{
  "positions": "rope",
  "bias": "none",
  "init_std_o": 0.0866,
  "lr": 0.0067,
  "lr_mult_up": 0.832,
  "grad_clip": 0.5,
  "schedule": "wsd",
  "decay_fraction": 0.707,
  "train_tokens": 99370000
}
Each number is 500 + 40 x the weight over its row's rms, rounded and kept within 0 to 999. Layers, rows and columns count from 0. Numbers have three digits each. The size before them is the row's rms in percent of the matrix's.

# down: layer 6 MLP down (transposed), 256x64, rms 0.309, rows 88-171, columns 32-63
# up: layer 6 MLP up, 256x64, rms 0.295, rows 89-172, columns 32-63
down88 124:545539528448508520454471497538538508501448502441450517465471543484479468529439561469453477486556
up89 112:532473492533528514577461502487492532466382507472511548461497472531526460505518513483403424449508
down89 104:479460418501506539473511519569500526576548473538544482573452506399502536472448563496450553524508
up90 100:478458466473447503517491521558501464487463474452477567464524443489564500543514490569510591426537
down90 104:502492517437521440496450469481483488548450498492561437517480523508519436470473551495486468480472
up91 112:534528483454426448532487511476543473451445500421503470477513431481532490550512497462456557421451
down91 108:502508395508498502557468535491479552499499544505523490578451548472547433522494480510496496519511
up92 088:482528435418460553425517458504524503467513452456495463493536506542476510473510486490467532468521
down92 090:461555530500480562491515539524495437497603534451463556490502539475519503486528480527573499501501
up93 104:502511487526462437523384547517567574477517512530552506521546544547484485519465502513433485456509
down93 099:461497401533533491519535584424526530569559579478517465489459493463492463424496500494505511473581
up94 091:502541507506500453494399487453472508503464510521487471508525551557507528568414491458475426476467
down94 100:455453492443506525514552492497410424495570515488499557545473453455461463485464518554531439524500
up95 097:557459554506454443499465525529547502455464501469501521484546520475572469523508474496510541480511
down95 107:459465578557497556490566474487557536542485595458399558497489542506547519516498564540530468569513
up96 090:453501494522393521487542433518564557488526488429509528495549483555472555502461557422506496507567
down96 090:487521485550555556540543540475517452515498500474442560442464567465465468547511509539542510465517
up97 094:445499450433454490520559502573539578473514453452415479563524485529489540494566568499415516521529
down97 102:443485530515528522558535528498454540540501546526451498514494498518496555521494491497488487491468
up98 122:487499460517474504502453502502566533487480509543534504497552533536487543512498553498505496449516
down98 123:499518489465558523524479500496513543482439500508599514494536475514450529525474456548486496438444
up99 102:445562466454479501504474471521519492493504542452544518524483452507483451518472521483523418439555
down99 094:561476523531599515488552549499504433498626485490540564444542456459459489516513457525517562493494
up100 093:555467464492478498545508488440550489479490460480394521465511489573537476498484489411479468507552
down100 088:526511540548579512440473555486472436479514483548533511504500496423452462423495503559545494516521
up101 115:529443504473446488505432444575496495437499508499447504491524503497495596488544548468510477465482
down101 107:547446441446566520504618527480481465465480456499480530524510432504506434555476537562471440441512
up102 100:442516490489499452491477493528447486526433493489443496505507655463591516513468461508499426476473
down102 102:525524521547549512481551559447530528504498494480560529543429526434479512483533445568504555439522
up103 104:468486415550490497544534492545524531537479494533512541554505521512512543562495550547473507483480
down103 114:576569554474427485456489489511499462483490520497515473434506507465553507474460468412498441522529
up104 088:560410452565492512499533481489538523543484547514514504554517507536507514532550503545521494423516
down104 082:493508470485476513463565530462531476546647503557526515446482485434560483447489498486463510494403
up105 116:568590510498546490533456464495497514460500475481473598498542535491475480527474469520495532417495
down105 114:434437527492452544563574526463474527438430521490509525509485469506432475457471558535555494484520
up106 082:613505473390460513506429411523469501479469438512507520492497504497432544490544543511478441503489
down106 080:448475557503484473515458488393468538471398514502522440542491528471496445462517509512444520468413
up107 101:491507412549494549514540452562540500521504485448483519445511401539501525458473542475462529456494
down107 092:474485503565482510529517491476398519556514556488466453555482517440484517505505471542530481468447
up108 100:463460450530476462529440480513552520523498455484465538503458530557501459469532498419487522425519
down108 088:512536548556538512506557500477411461553476515522483531545558489499506593506523430526462470502445
up109 092:556461493505513533535490488551481486437444478475461523534534457449511491554580547509395456515501
down109 091:481540470521480492389531485501523450540585506588498479521537500481475505486478505541488511509477
up110 096:451491430501550533533512493544602597523498501487497560452566582511462512484460581470502485498523
down110 091:482485504481486520543561479470481474482454491484477490476559537510584497446509520538514449573579
up111 112:452512477525505488492502492551503533525479570506454550501480535515551544506530496524519533424515
down111 100:500493491557471468519525512488519496597519530504529562489454494516499562438523471479529562500430
up112 096:577477463448519472477506494503474471483524491478531541505571466487539528486543479515511480509462
down112 097:517527563558517501476488516460461504484610466481477512474536522528495512507514433436549547509487
up113 101:483504476440498476538493485469445535473536498452470549580485440558453550465464522501475446394516
down113 094:478492501570526547544559571495516549485425526462503455426458498489492487459459583524441522525485
up114 088:629485541475513564504500512513459497500529498544443505579507557513553458483471473475523545480581
down114 098:529503537456511586520506536522487435544494462532480533523543511443518519462516491455542430424578
up115 094:528530442459463453533509494588502526480530474467458550543574534505536542551520482526516455479539
down115 113:511487531479535503533468499453521475465399508510552447485505529546525438477397496458544444481468
up116 092:451450544509523447536484443567478551437446438471424487475520568562519555500456587471427493520537
down116 097:444452578538490482557503540515499529518535530481519645499475530495475531529549561552512511505464
up117 107:485444531431413469523502456457514533450527487485546503564521485499527539463427497489481476482542
down117 102:509481447447471522511446475472465530506559462585526546467512447523519483513494456484465532491587
up118 109:466542450512475546526456471510548516516479478479470523477478447519513493595491578430502488534492
down118 100:516479495505492442483521512513498463480464543539499524470480532449521444505531439530494497533566
up119 093:532531503511522424511504472548456478578462480515430424552572460528481487481518551501458505551552
down119 087:490478524478525485575454469472556491609429487516432471537556514537430551479476550500504477532422
up120 077:565536449381437501564489436472491503489526477523483551547458503482457488471497540514478516498482
down120 076:463504547471524469469475511479449537464556518490546462561519575481531476473507439450503566530441
up121 115:557476473513487502497462529491511503428426447559472464536505496515534451512461467570532460547573
down121 123:519486489428544467507498540460448463456442449604476467536510482521428488476462440579569462484526
up122 116:569513533501479491519511500457461494448476527423474515474569520470457540461537532516514518482509
down122 121:556531491513506481484554483499500507555506500581484496518493493484514505609426453558566483445500
up123 096:480436536485431487516502437456435518374424518487499474483485519527495458480514591525457453477551
down123 109:568513506523464481465402442529512507471497478568522567506526455542597537611487472516454510440470
up124 096:516495527447512519537415487440456561535473489492485504497531529539547539495459507467537502472531
down124 101:500517483539505543461561459536489495479456478522546512500484461527507524485598459540500519423422
up125 091:490523489464451487472432489495435550529462555535491520576474505530519487471463573501585506516527
down125 097:537481557545490537468488479564511474478483412444498528432458515493462525506483491525457506435419
up126 090:575509474489466521461436508563533542512504494540485555537554528445553498560505462506486539489547
down126 096:470502505535492458573405528494496480542473492499477449498547510471522472581507531438538475473536
up127 104:523488402478468490530521546543520531479511441476452509479545477499516514557492490529486500475539
down127 107:460477506553441487540494513446459473560496543564534575503455457573485521503452549497511439475498
up128 100:472488448469462540512433485477449465480482423504512505517589518483480492425532482531476409501448
down128 089:506451576467492507507495522509417495503475529510513374559480490497448466533525572456499484515529
up129 112:495495511468536525565470441517518504499420505526505568537538497443530572552506531473462480551532
down129 114:513553513503506477533493518477467563500444524421514498485541511537431477464483482454490503465489
up130 094:485447519448473441503523518573559519446494572546582490518499507526470516510469505549448456529529
down130 083:465457555525442523518457559470523488471519507513560523495432476516538524463408505543488514435517
up131 118:465471447480438459510460501467519549504494504508496557533576469558475497532534537492528541502533
down131 115:485565485449595606493463539506564522497473519458494419429511479485525446546556492501501520542535
up132 098:448470501526433484546472492541486523491476527517436564540506539555418571546504519551452471520423
down132 095:591476459497518477416441537536549519518422465565472566489509486510579456555502457505546482515483
up133 100:505490521496484553475529468494500499521456534395488504476487505494453507411507502524424485550520
down133 110:569503510495474479500399504556484538444528446574498575552570503467608480559521407462501499502487
up134 093:496503491486507430509439444515506498538479396376529509522453531530514499525455525432495464471541
down134 079:524514486596468520558493499560553410488464529525534502489510504544485532513497506516477448500432
up135 107:508485445504494483568476499480504532480467444469475488455537507496485507534511547508422447526582
down135 113:499488511491557470479473515526500457503532501477532569514562393444435490515537526478545439471508
up136 104:444549427420519502546455510489458460533491502448480565484504496495504523583445543443509463498544
down136 111:537471506561430549493519567526583530453484524526496571479538499449465524480551494521435462431430
up137 114:553507502471425476575460435488561520494442474445546596555487482474476502500469506539457505461503
down137 117:492488453486555566468576587519517447513475545515443549434558476558542470516557463465537530417489
up138 088:505521441439497495533421500444511443524488480461490493592457536537526556526530561457530485438463
down138 089:426457444495512473527527492505506519519413470477505447520430526557456444492475481513421458487558
up139 096:486468504506462455547456443482489500507394467524517513475545512522528521579490565481500461529551
down139 107:503496483526510506516472539586458488581471535492496453542512464500478560473474524467537453481482
up140 102:509475450536443505530509436569579497487496534526494567540521486457508514530481518492499449488541
down140 102:460474496448455517485571506475537438569538539432539518494537467518495576417525471489467491469549
up141 099:517529534517448508502451462502483504419378515517453503507486521526507474511451515492453462492519
down141 116:488511435499469483525501494491465497524578439489529569520516440470476502519566520487497452489517
up142 109:524484470480468422476436514518564570471493477528435577527462451516562598447498513486437513534513
down142 102:543538503468461450483506495516501563535465559524451440448533519509523510462435507456472483420506
up143 101:519489455457499411583468477506530501535487529486492523529547569535558482477481480480558475405493
down143 091:455467536484497502507563487544543531505581475515454463484485494464486503562452498498508485559517
up144 103:481504487496497461486511547534526495528496498461474511542570459538551473524512552466518469456492
down144 094:553554485552508506504459459531499468526488481574550453469472520472539502508550447582538494497499
up145 102:554488466482498482519376490467482507436518468498501532550503494519486537503486497478415475511544
down145 100:499461509509469489472520555477468494579455584557586536561418488496500445385513475495533504539464
up146 102:523492401444476508539472521559501474401515468520534499525502493523449447555455505500481474519554
down146 098:583499481481506486530519515502512505482571503577450538480514504489420452483501476474500530510506
up147 134:499487530548502418513543458560473504485470501489503581530539562477522477518536511466506447503540
down147 150:480458534541483527507544480440480441535482430479547510431458483477531482480525501473532535496626
up148 096:619445462506479418505461488521580511487511513497484480475553490487451519575497554509494447495562
down148 099:577436469476573429492482499474527488524509553570510440486495487465470461508558563519445470490498
up149 097:567424496490511526550500485526480522431496487449527595565460555527519545558477569503565502497495
down149 090:543514532447563490407466487496504475467415511569478469582509475549560487521509550502548488535462
up150 120:537572458427562461515487503538565552506509527455417498501535542512544548474515569456559462474563
down150 148:543548518527513482476408491540486515457559435563456485566555472524527502578467454487506507500499
up151 097:529496458459461462456447498472522512501435433513438499511435580594509546466508577473489446500517
down151 095:464479520532560492552492489487490508466491544490506527525488417493431426508494491580502480452428
up152 087:516475506419447433464434459496461500523492525442468526580491512488515537486518519435536523501497
down152 084:500499482532508580523490482467448504448568480543495460472479515532467524518462427539495501503455
up153 095:538502498523545519528487496492465559476467601456468475503547525474565530528497484494480499542578
down153 095:472486458532560524525582486484470520512470593408475479475506485497485540488500501494473424488455
up154 091:483492501483468504536429418489474593502446563491419474538487537533532537493504600443497501479514
down154 100:515492490486517496462471508437472447503516514502554409530453485517462522495506527572536470469483
up155 098:535507521446465439584428434622481516444503472472535527523587493546518444519499529479508430481493
down155 095:514492474407523518443469526391503484437518452532503480548428500463563538512534476489474522478491
up156 093:575480514488513512481475462521435537525466482479475529537456584487559455586536558517518435532504
down156 084:453512486616503466504553579508487490525545528478606469525557480510535516505451571464477525519509
up157 110:476589518488445547494467442569445523519488492517521499589501488612498506519490548457462435416474
down157 110:506500446559443580502493494491515506483468472537444563436591503524517411504514526520484517582592
up158 089:481413458460523550495476491560510622430522532518446534560538544481511516539453538503518456497583
down158 091:519468461551498548536538475504520463500597484521463524560567412513526538514479492565507520497548
up159 091:453509467413484518573505490484521574413463467494417520470507529511518533438536568488489538444517
down159 095:508486490511486482527487451499507494520528511493525491536483444465520511523501464528474503465534
up160 122:562516477489518474454531452490507512500515521502473531539580551512516488466483516520490508545482
down160 112:556534553530537491452477483537524467517592477497485543435548476492478512523458507506480504545490
up161 100:465492472479426463494396491540482562446534452470555480513470512454520478503490470552461476551524
down161 099:500501560503516532511519474523459455475566574541457439509517506535534571482590442495523505529463
up162 095:534476490514478454497457481496584471461464401518475564499462517519523492478545450508444466518493
down162 087:506476465536491524440482473552499483495558483489498557499418505496434493473523476503508467537452
up163 081:460476451519567458451482455494476501507506481487476432471471537458572489489505592495469514483504
down163 087:501536529547500505467445545470495461460476491530493439491505456499493490513522428536577473495546
up164 094:467479430567412480466540563546543455507481453452507503545500499544486444515512491500491472515482
down164 084:452458480467467446507531545503414493461477519429446466538494438422560519483497413521518518526510
up165 106:469504465485452561545443473529578561517505551486509539571518497473461510480490516458500510508512
down165 098:502512472506500472568511485518456490447586524490493492514481486454531542487514415515512551545539
up166 097:530596455438499490533537494549527468522502467509518559551511493489488522524455477481499492381504
down166 090:441489443538471466565467576526449515517577553493540578491550498523507467478486508487563561522469
up167 098:560487498507427487511556456466519510474522523483477562523513600470473521511446476419502456456477
down167 093:441426481534491477514517558537378471481493509407553513515544396461562468474535504517459484484553
up168 089:475491478463523554493445503490488472513447516465524454538484478551551561540424531436490411520503
down168 089:517436483569473534525503506484450556495514514539505463493518562517554452527514513513498510555511
up169 098:527527477413550435527422431560529486501505528459444482492538563517516497505516489484514467546511
down169 099:510490471428463465502507464513473475538500479396448495519490445506473530499474487554398539504460
up170 105:508463471424532486522529525445544510491438454428422528526442451443510507492455534548455473459514
down170 109:558494459513516503447484539542463453534484522438522557490482523502512427477523504538479548484508
up171 097:449575480509479456483478451458528500446453494477549563512512429557493511508535561427487482493537
down171 106:542548529533549476492511510517507527495492500488548640515482489448509418514514546472512482557542
up172 093:527554489441536418571485472488495421462466426426458528480513529509511500520515517438508445423484